python train.py --norm_eps=1e-06 --parallel_block=true --init="normal"
Each number is 128 + 24 x the weight over its row's rms, rounded and kept within 0 to 255. Layers, rows and columns count from 0. The size above them is the row's rms in percent of the matrix's.

# layer 4 attention output (transposed), 160x160, rms 0.058, rows 41-63, columns 80-159
size [113 115 102 121 118 117 126 117 121 121 124 117 112 120 116 126 118 116 125 115 121 114 116]
[[134 136 124 134 151 101 105 128  96  86 141 145 123 113 102 136  79 137 106  90 157 105 126 141 147 145 110 155 141  76 100 123 113 142 127 148 106 117 109 108 153 139 127 183 129  85 137 199 140 131 125 141 146  83 146 152 106 145 121  94 135 113  92 107 108 143 114 135 155 109 111 124 130 130 117 151 129 119 156 151]
 [ 95 126 169 149 123 139 170  96 155 148 162 148 123 166 172 117 115 142 162 108  85 100  68 142 115 121 133 162  84 136 174 106 158 115 143 151 151 116 152 138 136 129 118 135 140  94 144 110  91 105 167 142 141 128 146 118 123  93 150  73  93 108 158 123 128 129 154 171 121 149 104 126 103 130 142 125 117 148 104 140]
 [115 105 122 144 145 147 148 109 133 145 100 166 126 124 126 127 147 137 136 124 119  93  90 157  82 135  99 153  98 117  70 112 127  91 119 140 128 100 107 111 123 145 173 161 155 114  95 119 156 124 142 164 158 146 121 154 103 130 128  91 159 137 152 134 162 137 132 119 145 104 133 107 139 137 144  99 110 130 136 127]
 [108 116 155 112 120  80 120 180 104 163 137 126  80 135 130 109 145 144 133 128  81 108 108 105 154 135 146 109 149 138 122 110 138 124 129 119 167 118  99 120 128 124 119  90 121 170 132 147 132 145 112 200 123 116 117  84 136 158  94 142 156 140 141 178 109  75 128 153 121 138  77 128 132 138 136 124 135 139 167 196]
 [116 105 112 146 134 156 131 102 131 133 117 132 126 134 111 113 101 113 136  83 132 125  88 149  91 102 135 160 136 136 131 169 118 175 137  83 137 113 127 169 106 138 117 157 132 157 140 135 125 109 162  97 108 101 132 131 149 116 159 137 134 116 154 116 113 146  92  97 148 123 171 132 139 126 157 168 113 121 125  99]
 [130 103 165 119 151 149 106  76 115 124 173 124 129 121 101 116 142 134 100 129 118 142 117 146 126 149 136 121 145 160  99 125  94 138  98 155 113 151 172 127 108 127 105 145 111 114 112 132 170 150 138 137 145 124 119 132 172 135 110 166 144 172 148 145 151 105 109  90 116  98  80  94  94 111 128 123 116 119  95 133]
 [128 137  96 122  96 125 151 117  91 139 101 134 176 140 112 115 143 108 134 159  75 107 134 138 145 143 143 146 132 122 124 148 155 140 150 110 157 123 121 114  93 143 166 125 108 148 131 134 107 121 175 171 118 139 123 126 138 153 134 159 107 130 149 132 161 121 176  37 109 154 164 111 116 125 163 117 127  96 120 158]
 [ 93 124 117  97 121 132 122 111 110 145 149 165 136 157 110 112 136 145 116  90 101 125 131 142 107 124 110 108 167  87 131 139 107 102 101 121 129 119 104 124 132 116 110 125 123 175 116 171 119 113 154 173 139  97 126  76 164 135 132 146 142 146 130 172  87 199 136 106 177 169 139 132 117 121  91 131 112 141 142 143]
 [ 96 152 171 123 108 152 137 139 131 107 107 142 109 126 116 123 108 134  83 104 100 134 150 111 145 176 100  92 102 128 165 129 123 102 143 128 132 162 182 129 140  94  77 172 171 131 113 151 131 119  83 108 178 138 115 111 111 120 124 110 112 117 122 167 128 120 126 115 123 125 135 113 136 102  77 103 143 102  94 137]
 [120 157 168 128 146 167 133 124 111 154  54  83 136 131 113 120 151 120 101 124 129 114 116 160 132  86 143 133 136  99 121 143 138 107 153 120 138 105 105 110 145 120 130 126 153 150 130 109  98 103 157 154 149  90 104 115 169 143 131 119 126 113 127 117 153  97 132 162 169 144 148 151  94 185 138 141 162 142 149 112]
 [125 133 110 173 129 152 131 173 102 135 113  93 144 106 121 120 143 138 154 110 144 113 146 112 149  95  94 135 160  92 104 126 149 176 107 148 138 121 143 147  97 163 153 148 149 132 109 116  65  95 149 138 114 143  97  42 151 100 161 112 140  97 120  74 152 112 167 121 116 111 105 105 140 160 131 126 125 159 123 130]
 [116  98 125 143 125 139 117  90 124 138  99 143 102 143 163 133  95 128 111 130 160 154 136  90 134 113 116 125  82  90 171 129 165 149 162 125  62 116 137 178  86 186 143 117 102 143 131 127 135 117  88 111 150 158 108 118 132 107 140 163 126 160 143 147 165 124 136 128 122 108 111 135 116 162 117 108 103 131 109 154]
 [122 118 129 153 146 120 141 102 117 165 132 134 132 131 145 141 131 157 125 112 133 164 123 138 140 140 121 139 177 140 168 155 116 143 139 113 104  97 126 124 168  92  98 141 168 101 160  99 105 117 106 121 108 135  85 173 130 155 123 143 140 136 136 155 101 128  91 116 137  87 132 127 152 147 108 121 149 176 124 147]
 [110 144 140 124 115  72 114 100 110 106 114 131 125 140 111 107 119 128 124 116 164 103  90 101 145 132 141 171 155 121  85 114  81  96 108 131 105 164 114 124 152  93 130 140 105 142 133 162 106 133 136 151  92 130 142 146 126 139 127  83 122 130 127 169 103 178 141 143  85 114 157 163 116 150 116 106 153 159 105 125]
 [105 136 141 127 149 160 107 145 138  95 141 125 107 141 141 137 123 139 135 147 136 139  41 115 143 145 138 128 137 115 147 149 143 153  91 155 129  79 121 162 119 134 103 136 113 124 124 130 121 129 117 150 112 106 141 115 168  85 134 101 128 173 103 143 182 134 117 152  86 166  94 124 154 140 156 138 156 107 121  95]
 [152  90 138 140 112 144  96 131 141 161 100 123  77 112 149 138 124 126 148 109 153 138 162 153 129 136 115 107  94  72 108 153 152 138 126 109 107 100 168 161 121 123 127 139 130 101 149 132 144 173 143 104 130 112  95 136 119 127 108 121 161 140 127 107  95 126 147 107  94 133 127 111  98 157 116 105 133 122 109  66]
 [162 107 134 136 109 136 150  96 146 114 112 105 151 117 147 100 151 156 144 124 179 165 155  92 127 132 127 141 129 134  76 107 147 141 150 132 165 132  91 146 163 124 136 143 122 176 149 109 151 136 149 123 133 138 168 142  79 134 121 134  72 112 137  97 138 146  99 130 126 142  77 136 166 105  97 155  97 103 167 148]
 [ 93  88 136 104 114 149 125 140 134 172  94 127 124 114 144 152 137 111 116 145 125  83 121 137 164 119 174 138 122 114 125 149 155 135 105 102 109 131  55 149 123 112 148 143 117 108 193 125 131 147 114 127  83 171 148  78  70 134 146  87 149  95 123  91 167  94 121 141 114 101 112 117 135  88 145 136 130 150 102 176]
 [112 155 134 135  89 140 132 135 139 161 162  94 148 113 113 158 109 153 131 145 138 135 228 110 149  64 139 165 117  74 137 164 117 137 151 125 122 135 104 105 175 124 132 116 116 171 142 133 131 125 133 110  94 133 129  98 107 133 135 157 140 108 150 143 148 131 133  87 193 147 149 127 167 124 130 107 143 117 103 122]
 [140 140 116 136 123 138 136 117 105 100 106 171  85 166 136 144 124 135 102 148 128 126  56 162 105 122  95 150 164 115 147  98  85 150 132  97 126 129 115 117 129 116 139 183 160 113  67 160 130 178 121 119 120  79 123 140 182  96 142 162 154 162 161 149 123 140 134 163 135 154 140 105 122  95 126 128 111 128 137 111]
 [133 142 145  99 128 144 158 147 160 105 115 152 174 144 162 115 128 154 119 116 108 150 119  93 190 122 135 111 176 148 122 136  93 120 106 129 142 138  87 132 142  73  88 145 116 166  78 156 106  98 107  94 146  73 174 144 148 146 111 156 150 124 120 140 125 112 151  96 158 110 108 147 115  89 127 120  92 125 138 119]
 [133 168 121 125 143 141 133  77 150 109 142 145 138 147 143 126 144 107 105 128 125  99 120 120 129  98 151 129 119 111 116 137 139  87 133 147 182  93 155 111  70 131  99 131 132 144 151 131 114 130 159  97 103 135 110 101 135 120 116 143 142 190 140 135  99 109 139 166  85 127 133 125 135  72 100 120 141 110 149 177]
 [120 186 145 143  96 117 148 105  91 137 131 101 144 129 131 115 127 144 156 143 139 162 151 112 113 150 192 143 127 155 109 124 104  96 133 150 165 118 145 135 133 141 160 117 118 152 115 132 158 144 103 143 129 179 178  97 152  75 129 119 164 130 126  95 140 139 109 158 146 131 124 148 110 150 136 127  88 127  97 145]]
# layer 4 attention value, 160x160, rms 0.0552, rows 42-63, columns 80-159
size [115 101 117 108 110 120 111 114 117 126 108 106 112 118 119 113 115 122 116 114 113 106]
[[155 131 135 100  90 111 129 141 134 112 130 120  98  76 189  97 107 142 107 137 120 104 141 124 143 126 156 151 112 110 171  80 145 157  98 129 103 104 103 172 146 143 102 155 139 184 109 179 128 137 101 133 117  71 154 130 123 112 142 127 106 100 117 159 153 100 138 134 103 117 138 123 100 125 130 114 122 109 173 150]
 [108 134 123 128 131 123 108 138  99 116 123 140 180 141 152 108 133 126  68 151 121 136 124 125 138 100 118 114 104 112 167 132 164 146 172 113 140 103 159 142 125 141 138 135 131 106 108 149 105 177 155  79 102  86  89 147 150  63 134 138 123 125 152 146  97 139 119 151 138 104 121  85 132 100 123 166 157 144  73 141]
 [ 99 117  92 117 121 145 125 141  93 154 130 122 135 124  74  91 117 123 168 134 125 117  99 121 142 134 121 137  90 133 125 121 117 105 117 114 120 155 133 145 143 182 132 168 119 108 113 152 136 114 131 153 106 172 195 121 154 198 149 151 123 139  82  97 149 146 139 153 196 142 123 162 107 143 137  93 112  71  98 128]
 [153 127 142 154 125 100 137  89 148 120 119 115 124 154 143 144 133 109 138 145 111 110 118  75 132 145 111 104 137 117 121  85 132  96 136 134 116  69 110 160 129 167 100 119 171 112 136 101  98 154  96 130 151 133  77 127 131 135 157 129 135  88  92 173 105 162  94 106 113  86 146 108 108  98 132 113 123 159 116 110]
 [113 119 180 153 132 133 129 125 129 124 158 112 104 136 170 179 154 168 130 125 132 131 146 107 123 163 122  93 131 122 125 113 121  96 127  97 107 138  80 133 139 161 159 136 144 153 125 153 128 138 184 118 133 130 136 143 151  74 123 120 128  91 100 135 108 152 139 156 165 133 112 117 124 135 130 119 128 103  68 111]
 [118 113  66 156  94 122 115  98 111 123 114 134 181 161 102 126 153 145 109 114 121 124 135 108 144 129 122 127 125 132  92 104 131 159  98  82 135 139 175 105 119 152  80 122  90 115 172 154 143  73 129  86 149 118 168 126 142 119 110 107 136 142 139 146 196 123  82 169 162 167 114 113 151 179 137 117 102 108 108 116]
 [ 99 132 115 141 152 132 137 131 136 142 155 105 145 137  87 128 136 165 136 116 104 137 124  96 106 155  75 100 105 126 135 129 110 103  74 123 168 128 124 107 115 136 110 154 150 127 101 128  89  85 139 141 175 145 140 154 123 147 219 140 106 106 142 120 136 126  84 139 118 140 157 105 142 161 126 121 133 119 104 109]
 [107 136 174 120 158 113 127 141 171 126 119 141 109 120 141 141  84 138 128 107 127 128 139 163 137 165  79 136  68 141 120 108 154 111 156 115 147 134 119 128 153 147  96 147 136 157 124 133 146 123 118 186 133 117 160 125 100 101 164 141 132 124 145  57 111 155 161 122  92  74 143  96 116 152 117 144 105 144  86 112]
 [157 122  91  90 155 116 156  58 124 131 133 114 126 134 129 109 138 138 159 149 121 135 124 125 152 124 125 123 128 146  90 136 104 135 156  85 155 101 177 139 144 149 151 102 113 106 172 151 130 134 104 138 137 147  92 102 186 182 116 118 127 148 132 155 108 144 168 104 135  64 131 132 143 126 132 117 122 102 131 139]
 [102 127 100  67  97 122 147 122 121 131 154 144 138 181  97 134  74 137 114 139 127 133 126 148 131 154 133 127 156 158 137 150 118 146  69  68 133 119 128  68 138 118  92 107 105 158 154 126 151 124 114 114  88 153 119 112 158 126  99 119 162 139 120 170 112 150 122 110 152 134 113 143 152 100 156 139 141 112 149 117]
 [140 133 114 109 161 162 128 111 129  94 122 140  95 177 108 132 177 135 163  99 145 153 126 126 113 124 157 109 149 109 122 110 110 128  93  99 122 146 116 144 140 180 109 135 125 106 137 141 128 130 117  90 126  97 167  99  96 131 105 148 143 125 165 123 102 109 110 153 149 129 111 189  73 105 148 147 115  87 117 106]
 [158 125  88 141 133  95 118 104 142 151 109 127 112 123 105 111 127 154 178 113 137 137 129  88 130 121 135 109 165 164  93 114 139 117 119 111 165  94 107 162 130 174 140 125 130 109 148 142 140  78 136 120 129 145  92 131 130  84 143 124 151 140 127  73 133 117 142 126 155 153 119 121  92 119 168 152 128 178 132 170]
 [204 124 139 161 157 143 110 110 144 132 128 125  88 115 102 130 140 159 144  75 143 109 116 150  87  94 116 135 119 150 112 126  96 169 146 154 128 130 119  90 143 112 170 141 101 145 130 111 121 124 134 137 102 116 118 133 111 185 125 167  98 144 105  91 174  93 110 119 155 130 160 133 118 182 130 155 116 124 165 139]
 [147 120 154 162  76 122 130 135 147 152 147 132 112 119 116 128 122 115 126 118 131 115 124  97 135 147 141 122 142 120 146 141 188 110 108 124 114 152 132 155 125 155 153 151 100 136 143 161 144 171 122 123 110 145 138 128 151 128 102 163 164 111 133 171 126 104 114 155 112  84 117 107 123 120 121  85  63 139 161 166]
 [147 145 110 143 113 115 156 128  83  97 148 128 109  88 132 142 132 129 111 135 118 125 121 114 107 121 119 166 155 112  98 135 111 111 129 124 146 150 138 109 128 116 109 138 113  99 157 121 184  62 119 130 130 125 120 106 131 121 139 179 123 144 128 111  97 147 101 108 184  66 100 123 100 134 108 126 143 125 107 159]
 [115 126 133 122 106  78 135 120 109 175 110 142 133 103 164 149  68 111 104 146 100 101  94 150 112 148 166 122 144 147 112 141  90 137 143 146 113  79 139 139  95 156 117 112 150  78 142 126 131 161 130 161 132 123 126 110 153  73 186  99 128 140 117 116 130  84 114 113 127 104 128 137 136 126 117 150 136 158 119 111]
 [103 151  67 168 135 142 109 117 124 122 109 135 164 163 149 118 104 107 109 134 112 104 128  92 113 129 104 150 108 134 140 168 147 158 109 127 118 107 140 120 162 142 102 157 141 102 102 156 151 162 129 115 100 107 119 124 149 110 109 109 132 145 121 166 145 114 166 124 136 164 131 151 122 145 115  52  66 151 138 117]
 [150 149 118 144 133 126 157  93  97 107 137 130 144 118 142 123 120  81 151 101 109 118 106 164 140 115 136  98 152 154  85 159 109 127 119 134 125 136 127 137 119  82 122 162 148 113 196 131 156 102 134 159 149 134  96 127 122 155 160 145 174 125 103 118 147 146 120 130 126 209 130 182 135 152 111 105 104 121 131 122]
 [169 118 109 151  93 130 126 108 113 128 148 116 111  78 113 154  99 159 136  69 118 109 136  65 142 135 114 110 136 145 151 162 132  90 107 121 182 146 161 147 123  97 126 148 132 163 120  73 128 156 104 118 120 164 134 139 114 183 152 113 142 108 133 125 142 106  92 159 151 109 112  92 109  93 132 151 128 155 132 121]
 [112 108 120 125 132 135 141 128 123 156 143 101 126 113 135 149  89  85 125 126 110 105 111 131 137 182 117  98 114 167 156 170 157 123 117 128 158 147 140 143 121 124 148 129 155 140 110  83 138 122 116 165 136 161 166 164 152 140 112  91 118 104 126 105 146 121 144 156  81 119 143 123 135 156 103 139 121 142 128 142]
 [123 120 105 116 126 153 121 114 168 134  90 115  96 121 100 136 116 137 120  78 147 145 144  88 125  97 129 123 144 135 156 131 127 108 122  62  83 165 126 152 146 121 120 147 118 141  90 136 104  91 144 158 166 119 170 108 131 150 123 133 137 136  81 154 131 129 126 155 107 149 120  91  99 186 113 126 136 128 131  94]
 [137 110 150  92 160 149 124  96 130  92 167 128 140 138 117 178 130 157 142 165 103 133 134 154 116 146 154 171 140 139 147 130 122  90  93 122 125  83 153 121 132 163  71 112 192 105 127 136 137 185 120 112  90 138 106 146 118 137 135 145 136 162 120 122 141 133 130 123 125 111 102 127 153 118 123 150 112 112 146 127]]
# layer 4 attention query, 160x160, rms 0.0563, rows 64-83, columns 80-159
size [ 96 128 206  93  91  87  80 106  95  89  89  97  96  91  92  99  89  93  92  87]
[[ 90 136 111 130 123 129 137  99 165 130 144 127 164 134 126 158 120 139 179 111  91 113 102  92 123  88  86 113 115 107 117 161 176 131 126 120 139 107  72 138 103  98 158 149 172 144 121  94 160 129 148 123 170  74 118 100 147 110 161 133 162 107 118 108 122 144 121 144 114 136  91 129 131 163  63 177 155 136 128 139]
 [131 144 107 128 122 104  80 141 100 106 151 152 115 113 119 128 148 104  98 150 113 130 147 149 130 152 140 181 160 151 148 130  85 147 134 140 144 118 155  86 143 155  87 120 156 128 105 122 132 134 118 133 123 139 123 134 115 126 124 144 119 140 152 135 122  90 135 106 154 120  99 124 153  98 176 141 113 146 190 114]
 [112 175  90 132 125 105 103 111  99 106 146 175 134 160 122 138 116 128 105 111 115 149 133 158 172 120 129 125 166 119 109 136 101 176 115 149 142 111 118 103 161 131 137 108 146 116  70 120 146 101  97 116 117 148 107 134 121 134  89 131  87 139 157 155  94  91 135 125 158  85 101 140 178  96 150 163 111 131 138  98]
 [134 139 123 148 132 120 103 105 161 154 153 155 133 138  99 106 121 111 139 115  68 108 106  86 130 193  95 119  86 134 149 106 106 121 108 134 142 139 136 132 100 124  98 159 124 140 173 152 154 162 164 114 119 174 113  84 135 135 121 121 141 145 130 138 153 153 129 163 108 148 106 157 176 127 161 147 115 115 158 127]
 [156 158 109 130 136  90  83 136 159 133 139 137 150 162 105 114 139  81 105 101 144  90  71 127  78 146 151 121 140 141 146 120 125 146 125 114 151 127 136 129  87 124  57 152  69 147 139 124 122 143 148 112 121 135 150 106 112 144 140 160 145 128 144 140 137 139 100 167 130 170 108 120 164 154 138 140 127 154 171 115]
 [134  95 143 160 144 159 172 129 169 155  98  92 125 107 144 126 115 138 164 136 141 118 119 119  89 126 112  45 117 120 132  99 162  90 149 121 106 129 114 173 127 134 115 137 109 115 161 144  96 148 137 135 122 121 143  99 139 120 129 139 122 129 123 106 171 178 138 136  89 159 165 146 113 152 108 121 112 125 113 151]
 [137 109 132 128 149 120 105 142 168 143  99  92  99  66 103 107 132 122 112 141 104 109 134 113  86 169 136 174 147 147 125 123 153 110 140  96 101 145 165 148  63  88  73 128 115 144 161 126 111 147 147 140 139 149 168 107 137 115 165 139 191 119 125  87 171 148 110 185  96 150 131  97 115 159 120 105 135 136 151 146]
 [130  89 107 121 139 138 114 111 162 131 105  89 151  55 114 113 139 104 143 122 103 119 150 129  93 170 127 156 130 141 139 136  96 125 138 123 123 124 141 160 102 142  87 145  63 124 193 163 117 158 137  89 126 126 135 145 137 110 148 121 138 109 125  95 148 152 118 193 104 133 125 154 127 119 120 114 139 139 122 116]
 [128 118  96  95 134 105 112 121 146 171 155  98 126  91 124 145 126 141 102 125 119 106 113 142 105 137 128 163  82 159 162 108 113 143  99 167 182 108 133 123  92 133  57 137 107 139 129 112 151 135 121 130 157 129 120  97 115 109 113 114 137 140 128  85 124 158 110 178 116 178 117 120 171 110 136 127 124 123 206 129]
 [111 130 127 155 128 140 120 125 134  78 120 135 124  95  95 125 110 100 154 130 106 133 130 110 161 120 108 139 130 108 137  73 115 132 144 107  86 187 157 131 148  89  99 150 122 107 122 146  81 107 137  94 114 131 121 134 147 122 121 166 130  89 147 126  83 133  92 168 101  91 116 116 105 166 150 106 149 156 111 125]
 [134 155 135  95 114 133 148 142 168 133 127 108 117 127 179 127 103 132 121 141 171 125 135 161 138 140 129 128 119  94 129 153 116  84 133 129 143  74 117 119 116 133 158 103 133 146 172 132 129 102 128 124 144 107 110 109  95  69 138 135 109 143 157 136 132 145 190  93 125 162 140 131 117 116  65 143 103 129 145 127]
 [104 128 124 186 107 116 125  95 151 169 150  79 115 134 118 138  97 185 124 129 146 128 102  90 110  90 178 116 122 111 133 182 144 118 132 149  88 131 130 142 114 192 135 187 141 103 130 128 113 157  74 123 122 129 110  88 140 131 116 129 102 123 139 141 147 130 155  80 151 127 164 111 204 134 130 169 141 115 166 149]
 [136 124 125 110 137 113 120  97 165 109 121 119 132 150  80 110 153 111 158 153  83 123 118 148 134 103 171  88 150 164 111 137 135 161 163 146 100 176 100  95 120 118 144 127 143 126 141  99 136 147 129 109  39  99 160 135 119 172 138 125  96 131 144 116 122  94 140 183 114 105 102 130 134 128 111 140 151 113 102 122]
 [163 146  97 115  93 128 161 180 102 113 120 167 122 116 151 144 137 140 178 155  94 136 138 117 150 132 143 129 137 139 123  73 129 146 140  77 176 139 146  97 137  70  95  90  91 114 116 118  99 112 140 144 142  79 113 130  81 133 126 128 116 112 126 123 119 132 164 157 178 114 113 143 125 118 102  96 122 126 145 116]
 [133 186 110 135 106 125 139 107 124 116 157 158 186 127 104 144 110 134 153 143 151 105 153 167 134 147 126 142 119 142 126 144 145 137 120 127 121 140 164 103  94  91  98 118 158 100 131 148  78 126 126 103 103 100 129 171 111 122 102 152 145 102 115 126 105 138 109 121 150 174 135 124 117 106 138 142 126 124 170 121]
 [106 109 101 144 155 148 126 174 128 132 142 105  96 122 145 118 112 118  87 114 142 129 132 156 102 160  69 154 113 121 145 155 139 125 109 147 143 174 144 122 103 127 103 110 136 155 182 122 118 189 108 137 156 113 133 116 111  99  76 121 160 139 129 132  91 148 114 175  83 158 122  85 121  91 141 106 107 101 138 146]
 [145 133 148 140 136 130 123 102 158 133 126 133 121 118 117 145 126 151 106 125 104 129 139 119  93 121 107 134  94 124 127 162 142 164 142  89 107 147  87 142 134  68 109 134 175 173 134 120 147 165  95 113 131 125 144  85  94 137  66 122 113 156 132 130 118 141  94  59 109 170 148 111  86 150 140 114 113 138 155 123]
 [120 124 126 119 147 125 149  87  86 119 147  95 164 124 114 152  91  94 107 139  92 119 111 183  93 129 159  84 113 162 129 121 134 163 110 173  90  95 113  97 121 152 152 154 129 149 147 148 147 149 140 134 155 135 145 155 108 123 154 147 105 150  97 141 155  99 116 164 137 126 171 119 121 136 165  95 139 122 138 113]
 [149 117 111 135 134 137  70 114 124 114 127 145 122 116 157  98 168  95 116 134 118 101 149 144 119 138 164 178 134 174 148 111  66 155 148  95 144 121 151  98 108  91 151  95 135 120  96 137 152 113 120 153 144 155 165 137 151 123 171 139 115 124 142 106 146 130 133 173 109  93 109  78 129 158 107  72 128 116 149 119]
 [158 123 156 104 101 122 168 120 115 166 110 133 121 170 133  99 118 146 108 121 138 122 131 158 150 123 111 108 134 153  89 156 131 129 115 130 124 155 164 148 189 122 137 136 192 118 137 130 134 130 110 147 129 109 134 154 125 138 137 135 118 100 136 165 118  79 119  95 159 101 159 117 115  83  72 148 102 146  50 195]]
# layer 4 attention key, 160x160, rms 0.054, rows 64-83, columns 80-159
size [ 80  71 108  93  96 146 155  91  98  87  88  97 101  87  96 100  88  96  92  89]
[[130 127 126 102 159 143 127 117 103 120 151 120 132  90 102 139 121 105 100 164 134 102 137  76 135 112 152 106 160  96 121 153  84 118  53 127 114 141 145 147 155  99 107 172 136 141 114 120 102 163 117 116 106  90 122 159 139 137 163 125 109 142 136 107 136 126 109 105 124 134  99  93 171 111 148 157 154 150 139 121]
 [104 156 103 148  95 119 125 103  95 169 139 107 148 143 114 110 121  88 136 102  84 140  99 117 122 174 108 125 109 130 139 113 108 153  95 110 159 156 137 120 133 135 113 104 137 146 119 154 141 133  94 115 131 163 128 159  99 164 132 118 101 155 106 110 117 156 117 159 151 155 106 160 107 112 134 150 175 135 176 114]
 [167 206 112 131 145 105  84 127 152 166 142 171 124 139 126 121 113 152 142 123  75 144  47 134 135 145 133 108 140  96 156 134 125 121 108 140 168 144 111 156 140 124 132 155 114 163 151 149 135 164 101 126 111 157 161 115 117 144 152 125 124 152 155  98 129 144  93 119 130 128  96 129 119 143 145 134 133 102 112 125]
 [154 103 152 109 146 150 122 146 171 125  97 117 121 108 142 150 172 137 150 149 174  60 151 125 119  94 160 125 140 135 130 158 118  89 146 137 108 125 137 153 134 144 169 100 117 119 119 152 107 115 160 150 158 104 137 128 129  51 105 140 140 125 111 113 126  83 138 156 111 103 160 142 103 152 117 106 143 110  82 118]
 [101 121 130 111 121 136 153 131 203  87 112 123 120  85 130 117 102 172 132 142 131 109 135 107 128  58 170 108 149 139  70 152 155 118 137 151 107 124 117 154  97 140 141 143 175 144 125  87 110  99 148 164 108 129 104 117 121 108 107 114 128  84 163 134  98 121 122 122 116 124 127 148 157 120 200  91 130 134 114 121]
 [127 109 184  95 177 164 142 133 137 100 127 121 124 133 140 145 123 132 119 145 183 100 150 143 119  82 141  70 146 126 110 135 164  76 125 145 106 135 115 118 106 145 137 143 106 116 110 135 129 148 119 151 110 102 103 150 141 116  91  88 107 112 166 119 154 139 110 119 114 129 174 115 151 126 159 130 114 105 119 151]
 [131  82 141  81 163 170 155 132 132  79 117 128 131 144 124 142 151 127 123 154 168 106 166 147 153 103 156 118 120 129  95 115 157  96 157 125 101 105 148  95 162 141 144  97 116  77  93 121 104 115 162 146 117  77  93 140 167 105  86 122 140 102 148 147 150 110 138 125 127 151 158 123 131 133 126 102 121 139  94 127]
 [ 70  88 127 148  87 148 143 110 118 116 131 116 123 111 122 131 129 130 100 106 155 143 170 146 134 122 161 157 132 157 103 105  85 116 125 137 117 132 139 110 153 154 129  68 118  77  95  92 121  71 139 121 112 120  72 139 190 127 111 145 126 121 124 120 152 114 175 118 138 126 142 139 125 123 132 108 128 145 119 125]
 [116 116 142 119 140 115 148 133 120  95 127 118 137 122  89 121 144 139 134 116 123 181 100 111 137 118  90 128 124 137  90  92 101 143 174 124 138  98 181 118 148 165 102 113 170 121 145  94 138 120 165 145 130 100  90 127 133 102 129 143 138 141 115 147 123 135 131 151 157 144  88 171 166 142 108 143 138 110 195 126]
 [113 139 149 126 124  84 120 137 130 121 166 123  98 142 150 145 129 157 114 139 138 156 151 148 144 152 149 150 116  91 139 152 132 139 167 172 132 122 108 150  85 127 132 108 156  89 101 167 124 110 104 153 120 179 115 119  62 119 123 134  95 105 126 100 132 109 127 137 116 124 154 193  45 140  81 109 165 110 101 149]
 [112 117 127 152  99 148 154 137  88 101 127 120 153 101 104 113 124 129 132 111 113 103 114 105 104 116 109 115 144 183 106 126 102 141  67  92 102 115 130  83 158 115 145 182 157  91 157 145 198  88 185 111 139 120 159 117 193 163 145 144 124 130 102 117 122 105 160 128 142 140 144 113 142 129 160 100  88 138 135 132]
 [155 128 147 100 121 133 139 129 140 126 133 102 120  98 168 190 124 122 103  91 121 121 128 136 110 127 115 111 117 134 200  77 133 114 145 100 129 150 148 160 139 127 149 143 119 167 118  90 126 138 102 130 106  82 175 130 166 138 115 106 112 132 128 148 147 151 139 147 171  87 129 143 161 114 145 108 100 136 121  83]
 [134 132 132 157 141 127 154 129 142 130  99 133 143 174 141  79 129 111 110 124 151 146 137 176 121 127 168 117 136 132 108 146 149 153 137 104 148 109 153 134 152  98 123 136  90  96 142  90 121 125 102 134 135 124 140 102  98 120 135 154 126  84 111 115 148  92 121 139 157 157  79 144  94 175  98 116  96 127  83 128]
 [ 92 115 106 116 149 113 122 109 145  76 134 138 112 117 105 136 169 152 116 157 110 159 140 141 113  86 140 143 116 127 109 122  86 144 122 153 112  87 157 151 116 172 114 167 153 107 128 133 152 116 152 108 133 168  80 146 108 164 130 149 160 145 102 120 111  74  96 116 116 144 123 137  98 132 145 156 164  99 126 153]
 [132 171 133 156 132 120 130 136 134 122 120 138 109 130 157 129 136 143 123 135 123 155 161 106 108 179 154 140 147 121 139 153 133 177 148 108 129 121 183 154 127  89 146 126 136 106  87 102 136  97  92  95  99 119 149 145  86 138 144 153 133 140  80 128 116  86 164 139 119 127 120 115 106 104 151 148 129 129 110 153]
 [109 137 157 142 115 146 128 144  97 102 107 111 131 151 129 124 154 128 123  94 130 135 125  93 129 121 110 149 114  76 101  97 151 122 153 112 101 144 124 104 127 123 110 128 147  93 105 137 179  85 147 126 142 153 112 138 111 148 142 147 118 143 107 164 126 160 168 117 136 119 153 141 122 172 124 108 111 134 172 100]
 [115 132 147 100 123 100 155 167 133  97 109 124 136 121 138 119  95 159 154 112 115 119 121 145 105  89 123 151 114 104 140 113 130 124 126 105 143 136 147 102 121  93 154 130 139  75 113  96 147 118 146 138 103 119 119 103  87 128 139 141 149 137 134 140 112 152 148 188  98 152  75 177 118 160 127 104  57 136 138 119]
 [ 90 172 122 126 137 143 129 136  97 135 150 161 127 169 116 102 141 123 154 153 153 163 148 130 118 141 174 133 141 159 150 114 170 126 158 128 143 126 155 163 108  86 124  97 111 113 119 141 108 102 149 144 155 115 163 109 101 101 115 137 111 164 133 108 119 127  89 119 127 141  81 114 107 140 101 122  83 112 153 148]
 [128 110 101 135 125 105 107 115 132  98 104 133 106 141 125 110 132 152 137 172 112 171 135 107 157  99 139 114 130 161 121 125 100 165 122 194 146 105  71  98 151 155 131  66 133 129 134 117 104 181 143 169 135 140 121 137 110 106  86 154 113 110 172 125 108  89 106 116  94 133 110 142 121 161 105 177 150 143 115 155]
 [149 107 132  70 112 153 129 126 136 128 142 159 128 115 153  95 127 111 141  95 133 111 116 139 101 128 129 135 134 108 143 106 161 113 135 110  91 159 118 113 102 132  92 183  67  94 145  89 130 126 121 107 117 126 149 145 159 111 134 120 133 119  90 148 161 145 154 135 128 167 148 127 155 133 155  85 137 136 106 153]]